Each number is 500 + 25 x the weight over the matrix's rms, rounded and kept within 0 to 999. Layers, rows and columns count from 0. Numbers have three digits each.

# down: layer 3 MLP down (transposed), 704x256, rms 0.126, rows 586-652, columns 192-255
# gate: layer 3 MLP gate, 704x256, rms 0.139, rows 587-653, columns 192-255
# up: layer 3 MLP up, 704x256, rms 0.141, rows 587-652, columns 192-255
down586:473548497504493492525493462488513474442507516532476504524542500519445518484502500515500489505478438500436507465526546506476526477476520545493491446466514495541542559522508457505498501479527490
gate587:484517482498536503464514523451527525531500498505539469516480505497479500512507505470492473472489508528491498535464537496532474461508504498488470508507483482527500441472472547482471486482533511
up587:507515510477488573498510532518539541522489494442516512533486479483525526507535494501494506459492482479522516474514500496477512510520531464480518516497527498522510478443475492490500525493501475
down587:483466514494471545489538515492509516504553514517485535505480554461483512525465474548502534529508493503525511499520507518486520512480508446531498456468488486475474515512592484496490515497521493
gate588:527491504467474455468481574482516495512474523492487470493481486453509494538496539487465500479503493492473510489563508536483500460490519469498455510528511527522536496537482541502492501521512522
up588:502546454517549469516496540478503519497467508518504443503503501441511518514507514534485480499476482513484503534504511485472503490507493495475449474493526551483514540511517506477509457478499505
down588:526521523514518499491450527498490564475468509520450497486468517488530526512481510522492524447499534504475512503504515483511521512469506480518512463434523501595537487503470478473519505513522486
gate589:486494501533525496518466516503448550510512504492543470490489532489516515473477479514521534474523502497484469530531498531522520497492495518485482526478517506504480493498483472469467527489483496
up589:473505468536496491552477485463510511467502483533518500549496532505511516498520520493489481514511496478502498494523458515528520524539467494508483496486525473468515478502510486492529502492508527
down589:498511453534500475539512474491508547495480497501485545445460512490490527480516514568517520500494488485478506505491529555492509533502514451499472542480513490487493491505527450487495472482512507
gate590:474483504440498524483531495505528446551521463511569496483479475470540470491520496503561509488496521465478532551519513526540515499472573493490486516498514496483495449493540523513449517511491491
up590:456571521491482509485506520476552535538481545477483538471494493491450509495485510534513531518487552512529464470460469485451500484504448545551490506510515515500543512472489508492508526461469548
down590:490457515535493467542523488484503520490523511462490530500514508443484525522497503489502522515521527536491451526524525515474522514509525495488474503478525507513484525482516516507499477523473514
gate591:459458550496485515511510526492508512480488506501505497502514504490472524527467566491523491532510464504487495530525498481555493456547495487503510475496478502494489529505495483483560486469487483
up591:491525441523495487497479532500524490475454496403481506508500543475469486484493511513449502471507507521487492481504495504534458500519496519551484559493469489528546511478535511484514491455498490
down591:542514488524503525458524520505504501486494501557468512473534528472519513483462518510486469473526548475512468474480489496468525482539515511510526526458462544518524510501481509546485482508479498
gate592:469504502536501509550501487464533511468529465560469499492513473498464473503513490505529505483519507477475489538490428498521518512477465518528499474474518456493486550550464523522530507487461488
up592:524487477471489474521491535515512497511500472515523535507464488534464453493477473521478515478462477468531514506506507508501460517533500497549460529474500485494555460501504533506508510536485467
down592:503528508549517510525527473508527484503465514489497540490524529487476480504483513434499508484545514516466513503472487494534542493500511506562508515537475448522499506524487493499522501518518503
gate593:504464494536504513473542506503507489502498467461525515449503459470531535518522518492443498493489488537452472548481486555502473476490536525542487488486508500510486469470436497511485490504498532
up593:497540519506507528505493488459456543523512490495459496501526491519449493455493517519490487529505433538520519508477474460497527502509497509473505491541494517506540489532477485495493496523536534
down593:495505501472509495541508455511480487538510475448481492559523503511440522466472510504483498462514547526504501460540460452454524498497480471483531485478498531454477538493545497500535486558534512
gate594:497509526459469517500500523493480533523498500499507510497519519454499558522491476496540500495557506489458527525509542440531496487543526492502469494519467528500530473484505459489478495520514517
up594:487527510489518502532488513529487468499456475478475490519537502476481520460539498519579486516492514503504524538484502527522487520529524522495499552527484507467570525525492492490527463509515497
down594:498542457519467465509524503506509498473525483548498483475488526520506501461456486416503483492470503490512468471490500546523515472528504495502530522507532498527433485470501501522510475519499508
gate595:511521486495506510475512489502495510435503519515506496502518503514524460557503504492507497515516441550472462511503486517527480497521489494481502515472525502519534502490511487488514496472502495
up595:475500487502513483526506515471492497475503498544496520530489472547490550546500495516474509501509495509459564530513521496504489492511508531470519440519491490526498482508491494469545533490514499
down595:517495506472502509491531518485483504469456492508563485530500514504492512474480554504520512453450513477495516513474532514499463506522504554457487456512456518518504524458500509466516477496529476
gate596:483473523548502480502460478471489475527482524506539483464487487464500466507535487474492501481511497523501489518500501489482475526515447490480505477541507531457492511523498516498501509548469504
up596:517548500481515522490483523496446445479503507492528511479495477513498474486572512477522466488510513484451531455510451508432493494444532505481483472465503484430536482511512471466487499538543500
down596:503477505497529540492493492521507491551448491490526504508513489516496527482540573534513494513552485493482505522498491523458513539501507526542512476502487493507463486463489494529455506522452506
gate597:530561492480501539528494498499508531544477459475444492489514528540496456491528498513495478515476525545481448476486493488490455445503532464507490474540492494473506506485532505506491488548485507
up597:462471536563487502503560543473467505500510509489510511528478521514513477494520523494482436563499509504509512488523485521499481515510485491466506490528485472537480511529504524488512523480475480
down597:514479478504491499539491517519435544495500508497469500511488526493459482490497500493500489520465480513440478497512533514534455477508507468502473519494501502471531495552539483478489490510499521
gate598:492494519501493462499537536498495472515444513492546505478496442489480459469535492506510483489504532493545496498481494483444503505509542481490531511521498485467512537487493487515493502476453444
up598:493482488505502447526510502497482521535490438484476470526492487560503466497528537510517526504502505477522506539488492439485480534479455485517525484490503523504528477499527535470495468522533473
down598:471496502470524486508495492512480532509533474482458528497519482510494503533462504508550492524517495486489544463528493518517505510507500467480511478476507498551535486506516480532503514503510485
gate599:490480483487483475485499473499491499500471489513520477494467504495524457491481463482545513523481471516557463511496468529482491508479525528530491512541466447511511492494500485500494532464471528
up599:451482504467502505527460485502468543505522448522532488469492476476539498495505514499497494496551510524513503499480531525527494485471527496472511494501503485495485526486478513481520523485475506
down599:504487513506508479516492506500454477517466518482506527509518423529515448503504448496494480493492490478536480482502499476435477486527482542504496488499521479482513484510483485503540471539461488
gate600:525521499487525485477519494472473550526514521518475504506515493496501492506553545533501510561497534534495460526459527477546462460494512500496501472489522457493539511495476509528512498547495465
up600:481501540490462523513508524486491461519471502538516539526492464492500452430515500508510510450518467517438509563513521574458527508470524494479483498507471513460514493504485545491513447457526531
down600:505471511513491466514513451521483523453499438467499543495560463494527495523476495478510459482516492485508555556509480475564482485492496496492472457527517536487481476510492488456546501482553505
gate601:511511503465485517490524455490501509532513506489521481522521509459535501521486481515502495463531495535495481497434492532499470490515483460522473492480513478486482501498489516517464493532485514
up601:545529522535514534512539498502506453459496519494523505475499522472476513522530500510485451510505483495509527518517477518508488513482508516460554493463483449473492495526500466480499547514527537
down601:476510533510487484519503494452503475502442491490527519468501456511486518523523497482454444462514486473519479496482515556491550448480465496478469502517513466494551500503507503492536495534468506
gate602:486484514447496485493488466545475486496553517501521461468482527526442478513507528459497499510481494433482548519533449497549520485462506504518481514509495482465533470509505525547491506479562487
up602:504451519508518471518517477476480524475528463485500497523526528542502505507494456484503515523457530469478503515491533473537520485504516502498461517512492508481478512515503527531475517505470506
down602:478448493499478502462515493547464498484489505489511510457525485551474493530515526533548514508491576470507536522508503525532505488502499493500543521479489506510480478550496510489500533551539507
gate603:535549509547496528483504474527517515513492521504517471508452460487523463512479513512518462519479468501494485486432521514492533540521488495507515469521495490518502499499498532517506456465523481
up603:510493457507513509498496516490510542474493505494519500515525490481500494432482474510495499531515469503486523514462521518507481470490508490529510547488470495523480475520506509508561517498501508
down603:543501482527480548508501483488548477542495532500486500479461498519514481482466490459452510451486434488510491478505558471458515511465548501491516511532517481526511531557493526518579510497483502
gate604:505477503487492472490532543501413532493488487516512477498522514497474488556488487476459486474484514542498547483449525495459487465495535535503507565493514503515515502523495496532504520465528484
up604:538501502502515489504525460466520501513449495529508537500469512505455487500507512522483524495492477439496465518504516475519501524449497503506522500489470464489503503499450488422490497514485513
down604:505493503476489491466514520477478485485538542468503504491501486505509467529481502487477505541458489498494487493504544480527519545510512450564550521526549481484444524451510497478533465511527449
gate605:441455501529522528476506544506505472491500512496499511502452498493547513493496487506502491471527466459497518520519495478448463495464499489512473496521520526509522532504462496497523536508511472
up605:489490484506473509513466541506532484530543522511440513501473547508447494515481455513501499504498519510503496483517472500499482551481485501558516495502507478514445508469505456550415529505502535
down605:494493489508513498482496490493468530501495478476498564536509515471512483537459523455505496520495502484513487500471537459470519511490478476525506527488443520475567497466471496468512518528459546
gate606:508547515452489542519469535511524523500495457484490466485518490535470488493526456501490473479535481484499491535539478486494484553509507497569516480529415483485502491506509468502469481530505487
up606:511561511463456508504511518495546497542527521452475457507476526480553517499478465489523484458506492473505451499508496541484503495505436491500480488521465492483458488486523485483504471481493487
down606:509496530503533476530509478537539526500530539467474469505517516496503535444489510475484530480486488525540484498507474535515537448514458523511467503539525510513471541516503511490484446471528517
gate607:565474464494486489500517530511469495495542518496521509514484564465472512518513525463501505517521514484493517476498522510521564513532478541542472501475474475453504514507522480475505491489464506
up607:533495509502541477470520496517472520497508512490486492487468505489524533485490506509470517507523492513492541515476460504527439504505550505473509526562462564465510555500507509543512458497446523
down607:523528481504484484470520509520529549491506512474500431541503479434495532513548465479562498538520457524495480519514508491506474533524488509515512475538510503507560492516524496482490507464506510
gate608:534537500481510490527504452510500501471542483500523442498476523514510472493511486504494513562481517534523453518518487542472476502470489468527522520495512521509509489463472517443510522492504466
up608:507489492502493489514512516523460485486499527494521522485530490531476534509504560509492505491510482498486463515496457523520512464516520477502467511468521498505478501517507491511517535472482507
down608:494462446514546472469509529511511494558511526530493520491498526443490498482489465458516490477490490527506513522508495505469486472487481494482498529508471503492504474480513495522480546546536495
gate609:454477543433475476474485475583521506508557547538459497492520482514479492464450501513505459497467496515529503501488494502487520536528503524547503502570526482529490490565516479506489506499487467
up609:470534482477505527486492472514502471483548508532540467491501517536475525445487543547511501505489499528486508474518495526435516521467511499490447526553502454530501521490479479535521456456515492
down609:484555528493466489528505507497508508525530505503479509508512525466529538509493570502539507509493508483573518488539462503477502474491518500517504527499513459517495504516510512512531484501456501
gate610:537491479516449503504503495498494498551499475530502541539467494488477493506462542534507483466443507459537498496504474467518494476547478495499475524513500491505459531520525546481484498514491548
up610:461500495510532500439534503470522482515492508439520546517508496480489517493510462540481502500487510485482462490447553512480516491515543479519492481532512551516534482509479466468501474493483481
down610:468486477465483551477530531502460488499480506485523528537490545494460505482472513525458484512495496504498495500517501502505489551542514448468496514493510466529522520483491528478519506503476506
gate611:482466494498496523509492522506484477509501486517510466528513512490486495522508547502505484479537442466471502517491505427485526516518492518500490509522476493504545497478509468523501499479552524
up611:490503510497505500472478489471510522491521473546529512512515527526496523507524460490465510498486504533496519481474507494493521541499492500519506435529480488506493535514518490521477545501503501
down611:509471515528477510505507523471459469541475495476553503529484511510528517527524500491483548499527523499490499510485545496476469476501486492510492494508499473487468527469506477504528492499508512
gate612:492396482490526551469457500483507534520495509544466546500522531530486525501503506514471505581501485531526504485510525539515539500501522519503503483519534495499525489491457480469539499524524466
up612:472502521506499490481494485534484513485526497493506480491487478504514512474465525463481516480453506473481509497491526517502488508488465483468519521429502531509484518490523511491508453484490513
down612:487489487552498479474522479544544481469511506530487488479507477499485537483501552458511498522502498459506513497462512475512504538507460524456526472520537494526455496478480501508550498518533524
gate613:460503500485514518506475539488502483500493459524526515540495457463505470494501441491477511489510520511456463484497504513479511499466480564486463497550577486500488484513490496524516509489502511
up613:504532513511499491509501500484516498500479495477517528447457512504465506568476515515466538510485473514528492500497437477518492482515494485534509486464524483462516511500487513481522526501489496
down613:511501572480478494482539489514515465502485541519547498493554521488446532493555521501520492515501512522508464512533525485489503485500497508504450490506520474465492525532503485491525489517492508
gate614:472546475526510499538507492518488490505541466522525485489526482470489522547515522501469489463482521488516496518483537509506470544521530518489515533473466533513491483541496489506496475487553515
up614:536515470480495502503476473519506513514515499507487486510520478515502485526460457522511556460447463506457495484519452504504508536532557511506497478500513542517511504471494502451533516525510501
down614:490530475506482510460478479520520513472507470520443459482498458479509459509498553461515476485497516490543473521456483449469518473473467495514485483506495490495536494466520567515517484508466505
gate615:469516507484475489530484500502461506540528477473527460498479497463460509496509499499471512499550531506531498508507468458476471493524500495487507467484486496473516524530521504459497522485485515
up615:499540494486512510508493500499525497522545477486476528505505465494565519523493513513511517471512499511513520549462567501527507502480539479537503459505486478506517489497477514548504485488521476
down615:506499500517473536486543472495463517551494507491490517503490524511486479501500470467510509493499533504489488490516487567487522480460478513569455519549489565488459532543495454555513464510478446
gate616:507485491504486456498471475497528479496542488477498519525493503516502480514485505515506537480515485488507525520501511523482471497527482518541468491522510518505450520499504507555496497477453491
up616:539524479406473465541510512489522509483515500544502460488492493494498454519532535488521516496508594514531485525503518533484472487545496518494485483566546502471480509471504486530464515496489526
down616:499511508498507497503503526517455501518519506449523513532510494484538529467492485550524524519513549530464459512548532466503474478495526508476507480498533502461480480545490514525459511469530494
gate617:480497494503496538495468489542467525468501479517499493513486529468481468512490545483527527475505534516540491528515520504478514494500520472492527464475558510487503537483481474532539492550490474
up617:514492474529472495542500523475500523538512547547504475505477498528538494474498489501496492497471504481446501471538497499498510508500485493455435519491501499503520492514566486493511490474500520
down617:498482495488493532494503473470525478474479497515466487490523482502515512516529506523471529534464509456497521472518452494563495500463513494544536511514474487498507523485477522538485493495493513
gate618:543518541513482499491517506457523476541492493522489482506450520484550510533537498460529493510543499513529507503491498475506480494514457506507510483436540515502552481474541504569464530463457488
up618:490466510508461508474513524527424463489548489497528594527506454538467470479480516520483491469513476468538475437474469508497558501528485479498485530564495508500454530478508472449492515527490507
down618:492457500533531521479517577499493493491515474476481520490483455465456444488493495521489498504520472466541490459499501494508491501528491485516498492546478487526475532524564491468493504492512509
gate619:458517507516504511551483536525526518518480497527528497476505494512481513464507509544507492517491500504447512540448500538464528476515531484495478522518511527476473486547547539493506522499456528
up619:460457495476452505482471510495498503473491489484519528498514485501489547478484534537535479495494504495477475529476489517493491533499484510449512478467477491510530489503484526532478490540490537
down619:521502494520525518481514428514512516500485493547525454491496522493470531513530465537532494478495491526523508501493446480521490481479519500514517541559527482518507520512526474507535474508485507
gate620:493475498513532468479517521473536466510480499459501484509523508493482469495497481483494483465523547466506517525486501494491507522517474481517523461482493480473491503505499515486508491492493473
up620:515507572514549432495533516525485488494487516489522516491525469457488460501464509505459511510514462460539543520501518498525482443512451487499461525494490500438485534467485542480470507505471511
down620:510528489508479498502473466489498500506508485510506512483518560481537469489500519488527524470498556482489526510486498484496511542561503463518490496507516501479526525512495504538479528434502517
gate621:432504529477499533501510510507516510504505489474522450523509490519503493518507491516480533528513533509461504525491515460517514504484560461530536479513474531462491486457494485511528498496517457
up621:476494486484541498482501503482511499518479447480517476504478457546498477543512512477506462503483485517511465491540514458493556506523542492508538480524508489475476486501429441524489528501491483
down621:500489480482485521549527518535476485483522486542473518508510536468460484447474464512488496490492502494448536468490485486496568483496503438520434520495531554483543472508550491518462515495485534
gate622:476468473460509498484528517499481444522494470530533494492487503509448545516489463519471482533515520532521498504459505475506450499513495558499525502461550477510499451489509485513513464471517529
up622:495511538510474501491480482518492510522507523469510505460514497505465505490521524529456491497475490528542546514490526526512513522546533522500463491508510489537446498494509481497513529527480498
down622:495483476508497475488459516441486519519474568489469489514506471477512452487500574487482527474497522534507508492509504492535499521524475502474509460489542541502515521523484518520527483540481524
gate623:472501480472508502515548467488534501483483478431487497497481496559509532514486500512474516542479501502499526505516466456499479489497481505548494486537441508539493500566526515520525505560473526
up623:485410488514486547517519524425502465518470482520466467507476522521510534504540479462486526537473527533530502502471511502517481510519517492494514487527498507514499538487495478500505490519474484
down623:506499491482547479526489493495547486447512503477493527514505530503510511490558524511468539468509548511477486519506488484483464507506473485448447524497477501468517553471456524493511518474509490
gate624:470513501507536515560467479519513506514504497471490513531500484528536505540495483490517514531539503480503502527447496507491501494474436512496523476502498495550540456528520501523489514493524468
up624:537500455491476475541551520538535461504464526493501523503481472497469495565520506521502523529494502502489500556471493523496462508509521537509502501485523487524494496561475497490505528539498465
down624:510537528529479518493509446499479504459490492502515472517477510494484489501490476433501503543477487526492504481512518483527480522526483480485457523527463521518537471469484497506494496466492544
gate625:495491508490510528507477532461554488477508536506512487527509525486503456506472487493526514503533520505535484478504531463486471524500433510525468503491529481485496467478502524523502468487452522
up625:510524504491485538446520495495494492533501504471510494474473485521470493510536559489525461523485518527476535489471530476506500502544534499445529508482495513509544570490482462511486489485533535
down625:478493512524529487528492463497497521529549527449475516498458497504500483517513522514510527514484495512495510495483467477492494539503542436475456513475487511512501505516519513507497509489515483
gate626:467500458461491525478477513492474498519498525481494482439517513496480516490485524507493508479492493470462528524514505496515506489515522503491479481502504491457481472479484559479479498512504468
up626:507491531523521472482492499530496496485510458511480511504477497509525492513526483486530499513478508502506450519491499497507508506502512482530506471479483495521514537515520492502484483523487496
down626:504499495510533502508486527498507481518521485500486508515459480502496447505518516467489542500510490497501469493464500530482469509449509481509506472497486461526472534533475524520493482516500519
gate627:565506497491458503504447503503513535466484513486474537488531540509518537580509500468536505521516479531557456502478496480473477500508484498521530544523508486513501537491506501500504526563549478
up627:522529530515457536502456475470515507514534528505485546470533535465522544514485514512502526514472489493544527497505515486512494490504520499554539540507504481535475527502510499480496515494496464
down627:555498522480492489529528547473525569525524539533514479494516497481423485518474541507485496465473509514450553476462517447478557536533505514483544509517527506519532468506494499530490502483522470
gate628:524498544482511453517533502463521513512508497507475526482511519513489524496469499497531479519502512539491470502486519516513498521513505469475507521483510510492522485523518496501505506495493472
up628:460492519510495501451496474514496474488518516504478486495542505461499451528500478495500479515477534483524473487476468486469494479474452500477525463494518521494511526548486499505490464501500479
down628:484540493518523522513488462503528508508521462484496475455503523511507489538493522493499507583553491548485509488510509518486469511584508508532485516497515519481487482487466452504546504482478478
gate629:500496499525482448482496475520489453470535504512508479485463515525521518526497515546525502465514542540449534503488494510472493547478512475491447510518510476523532520471516501505524534493467580
up629:527500453491507539486472534510513537520482499526488469500470522487469484476516438478465528483535491526522529485454472450466499539488524547516499457497534470459514501515519539494486509474506500
down629:476542515498520515493493473515526557521498546519529488431484467495512508448458513555541454512495496525553485504489488520489521533509526520516492493526533471451432526475476520539496521498551491
gate630:480505480517477531520491522489540489493552518518482525501466514519502502466536538450517466428526492519504524517521519527494475475532498490483477539527520494474498481510513484483500514495514523
up630:510503509455536512513507486490514492516514517519469499502436456489524498526485499493509509527550520443508450501478515552460497525516467445519481542513513481512501521509451551474543497483499543
down630:515469518506479508547506529482506490529500557485497540534454519498486491491443475493555452495499460482535486498482530489464487510465517464512509524480465534452484446554478491554503464508516494
gate631:522514482483485508465504483539460539498481539496530510540490484493542502456477525510475488502511472525495491513468461512495503496467446537520494528542511487482502477544471554484527491507450509
up631:549484476534482524489525476494483508510498535530511544482504481454518505485519470501511473499537510511501504561462460472535514521434454515510486500497516481501508502503499557489525471521488496
down631:481468549508479466507540446439498479493508481476466506520471510499481471507531516530496488530483483465530516524495493481491522489519448470518510510487499505536501547522480486509513506508511526
gate632:543525525491537459556493492526500505526459522504501462554465515518515514516469482531450519499469483471514538525503476464466458495466522498508568453504492489536488493508474497508484498553514524
up632:486526557460524506506471456509527503497556497497507516495496516462516560517478546527492478523523474535440490511509481505464475482467495498544499519451480479509515514493472523514487479542476523
down632:499537505501507514499506513531544499470462486434470493529439472512531522448482511502485508511531515510543459463506449552481502480570509558473546463498469488492494551492524530477494512513498558
gate633:488527450488507514499487480550440495486521470495511483510515499502485480511541510522527509471505469509519476505498438505486501486515470501534524528481485530492472465522517521502497577493499463
up633:455474563481447520495518472488417469520511502444471548494461522418506519518540507523504548520533533476512502449500505501500504512479498507485486558536503494495506512504477500500530504475522512
down633:534545501479502489525489524467475499464540502507513465499520507492448491504441491531540501496466457471542444481508498494502469459495514476506526544478520553469481514515505507473508534485441485
gate634:457445519549521522482497478491519486487478495529490523505542492495487512500585526542516500541485472500482489495522483541522489475492516546557446482468486480462524497504471557417510529480484491
up634:500506496506580490472519540506468545455493504552483520543545532516532481486513457480486511490503506481506473536513437520472471479459524479470522447543513485525510523521495535460516493489477495
down634:453521513470514516484568487519438500494477533468453525492531554501484412523495474498450465518488521478478511495484474525495496497510512542491489489488483553485459502481497506481514473496503484
gate635:495452509487472474521513529502533508522494510536476499513505486523486486460534497499517502482501535532498512509511502521507497509543506494500529471527524540517474499465484542479492466474526521
up635:467471520507496490521462495533504476511514503517476488518491504519521500494540460509476500520491512491520500503496440528513519517509498491483506506527448468509461513498524511518480486467497520
down635:487524463507508493491508483490511486500529467530511504511501475489489490508541456449512507479498438501488466546484512507486481518452474499506502538488553532515522463538497478516509505522504560
gate636:500535501542527508480466513501518501500526534475511459518483455499548482488486517483481461504531477521471533519495492487467457511508513498479462503474464535485468503469495518557468517463440465
up636:486523522496471476461501461502520567481508555510514512529531482505513491502465522498544483514490504489491524491515530495547502518444482485490527477491490534481508501446485526497528508498527529
down636:482490499448527538510507512488516520496511485538527514502516484506469513461487483493534504520536496471498461487521506484528495530508514545461481465469485475485490523511491520504480482507486545
gate637:520508486486558521486514470521463502515547523508534505484469539443501471508546509494529494549532515478488474484486487524520511481505515532489496493500502488485489510500501497472479474476521512
up637:501509487530479493497506514513521495491466500549482465479547488506541494473472516504483515449470506485481556517540548488484486495449494457498488499484486443519495524531504510509499529471480507
down637:467471508514499510497468488483506511533490520520526497506514491498483446450487493528457539474498486477502516503499532510472493522527509469503486492532488470551488520455478507556522524502504501
gate638:444497501538500418521477548521501513506536516503487507525499512457529497476503470496514464469584514510485479475507499490506496466497517514490521533510482442427500516510478509530476526475473503
up638:514493483487501511535496538491480537539487475505493502462483512489528474493541439477491462506519509491507544477467478553486463508522512449501471514544479493458487504479513422529493488492511516
down638:492486516498449474511509451503533479510490506522452525529493491478521538516490523462509509485488522460499466500464537527493506488437484452463520482484479500490528483483493488505511465477510503
gate639:517483499509474516462455503500520518518525478480526523527474510483548520484503513467451536518498489513491518485555534534501527486490480501503470502530551478486485511486475511516465474465460512
up639:482474499481503517465519521502546495478525477478489510483495473508490543541525494465434503500494547501508506494487518500491538480473522515479520489506512503473504575507499484532475475493561463
down639:511517503502528494485510518491512512527525471484455497476471482471513552490468496464529508487522496542515505486517461467491517485516553495505493488530478494439549475478478501451486502497531505
gate640:535524475475459505501506521543531517484514508547524499485525521519472520498520513516491523488473491494491547541506519496532490440481495505473509484516483497473516517491469552470516511536464553
up640:516486517504517478539477492502482494461472515540505475519518515497515513434511494500468494503510484502501552517457468498500459538519488490485526525513523483498460510496537505496496518456515481
down640:553503496465542535454488507479496509547477479479473424503513546501519523474481509493553546477528474475514482532456493515508503505517500492489492464479495467538460541488544502489470486501492497
gate641:501494488474521502504511508487472489495480518445517508532523533507462527516492516495524523501511503523466496505523501522439524512527525492550466522477511513473489523530487503528506475491524455
up641:494500484454476462510521478519497510527494518478502502499520520484467534536530518469437507485469518532470483507517470529494518547424533544517503536488488506489513500520486507509485501526509498
down641:479486490494528513469484481484525506477498502508480513487528508521509488485510522474450481480516500494511530506515531451510469491475500507526529523459506509476443468503475549524494508507508499
gate642:521493518521499523471503518482527504495469506432512499483517521499498471552506539480478527528506460555495484486450475466484487542529559482491498471519461498452531446482504505478488500464522514
up642:478479511499464486541535469530516514523523494503499537464485472542534519469512509490497513472502537488486486525525521518514504469538497489479501532487498486512407525568470535513518500500471514
down642:467481497492520492525500454441499542523530501516496537542511521476494517462496463525480475437521482478501498480554508513467481494504477521512483471474505485526495554547524472498538472508507452
gate643:496530546549471501501490516509518531473497474512476479503478514544526507477543516498524506493500510498500499508475446495458516493473470500496489496458529475518526523467457456482473469533505471
up643:480506536513500488557522525484525503462500460522496480528481478480545525468515504461516494536487486517486545498477504492442502495457479505501505511512480464513498513516455465495495454524493493
down643:484542489500546507493525467537508496499458517472471479470509465534480511494526458511510493473532505490491463490493499512510485508553526500452489496501508487526498519496466512530434444508522512
gate644:467474528493468442490537492500489481520504482509483501488517524518487537554485472511533482493497506529468473493520512488536502486495542503467522463512496481467479498548499548532510436550480486
up644:516520508496508531475562505574483512524522521518473486488474472457547522507511481510459480488490477452530504470429453476460510498501503471553454498493524443498513514432513517492500459526478481
down644:519556508514502539505537515503490473485506436507501579528528521461496547500503501509515510508478489471490519469485494440536503481491512517545511502503546494496454528481532508488469478498517509
gate645:503484506445541513493489458522448502515524459483495509479521518514459525510461546482522499527492458489519522497481512493554527440536508466426523506510473512498493484535520533490512456535536468
up645:472517523513488488453504532523499514457477485498450496516494448475480483432490485500491517445510479492465472502519501508499520550476490464506460507442520511510478499508505505521510515514481490
down645:513519520559475502464477475509502437509528433488545509495493473507506468479491470493503470467531496479498525521508495513456492513487503523490455472484502536539522509485444517530465498481513501
gate646:494480460494471482513479458507492542478462478447549473505536501458412482505487497532469502555460506548509440518521501484537479490484508501476492493493485521485502503491489514508476509509504511
up646:497510455497522543474489492470480520499452483490518475550475468488510526512496523520471463509497465537482498504477512507467451492515517498478483492497466512479517524484487489520512510505500479
down646:457472530485576506480468509474537501466473465512503498456520488474494484499493499472492477470508517502490507504470491476468487478502488507499515513509479506500518506461507526493545534481506479
gate647:471510501471500491547445490476461492492456493499491487492462468525491518473473482479518471569509528464479515524521465462509535515502525509508488505503452450448500502477455506490496493480439494
up647:529475473479429518490512487499478544534485519501480507520520510493454543471535491530495440529478484514450521480532476530517534488549474456509496536493467525523544478471513487496492494525481506
down647:507514533488516470496525495495518470485482542474503485512486496473456542471533525484500485535505526472486505497531532517481505507506484505495523465493532485503496502476514488496442485518477547
gate648:471490480521491493535469457499465524460499497532504531509468513548490565472524444507499469459476481504456527517543476451483480569519524480446515493484507497494486521456468496464456505511469520
up648:508551500492479482485485482513478480535535495509518497499487565482502553493531505522539492482465435487474519492585468446475494516495506497500526520483453489495471519481521459511497511528474480
down648:487501503536475497460498512552532520494500499489490481520459454463484496547526443461540489532473545465542549517508458496486502538475506542463528506484508490475495537479496470504450492462490529
gate649:507518479521525533534493462490517526528500462508450500487496504460498492482483512500487543473515515516472506495475500511516467544536486517492496507523495499503462514507517494494458479457471509
up649:517509480494527506472502499487500457489474491486527486495507507444512481530500541480534503471501516514452463472486523515498492474538517536495463533517514489474534513519497488497498461502480497
down649:538491451551489490480478538545500490523474472518476491465535506501451452516492483508501505522522527532491532496542469512450499489537483505482568513488488510504537535534497534533549513507477515
gate650:511548480516442505489506487478493540494476461526500488500458509481495521535466453506482522479500490516526487476460477550528528485460490465522505522450492462461506467539484465494503503494499511
up650:544499498476520555561530517502466500506502516507510459484481514482536517474469465502493503478508517481473489477476529477504508520501492530469486558485496487464504473487496525497550499476491526
down650:550497485477474496514493493483482490489477433524525515466512450498533508541506501516482518479538456490507459472503513494507471502488518498476518528553536474497455505474552490487503469554485528
gate651:507471509486474526490535514561485534492469541484540504526500492485539502478509508497499520518515476461500482537541499536443522497496535499508461502475495479535456504508566532507472505507479457
up651:480519536510517446530515487385502500521538498517476453524480523478554520505493479489522517496468519463476511508493501499542547526478496477498519484521508488493530446471501490487492551476517542
down651:542490490523463516561457500473508545472546499462495514516468470505524489513500506497506469512538504529473513539484558541498488488491490509545509501497526537503500503493495479478466504505474517
gate652:489413517515480520481515518516483479530475460484493521511563505522508522466512459501476489520516503558498471553460449492480480534482487474523479508480497501520514497532518467510524519490541498
up652:479501508462509497495544556478532540532517470500481540529528463474549476501524499519460514566517468484497519540455555519447483531539546489551454505500516507453541528455519490491526498527503516
down652:531483544463527496452492513528492486506521497520475456464488485494527471484491501462571485447541474488506514525512482525511505511538494461487480543508532520511549517458478522476515490486496538
gate653:485497498486511508489537516528497503522514515469473551498491513474522507496478487529482504532437499491498525485449557518493489560485480566496487508502501499479498492514485494493478505495513470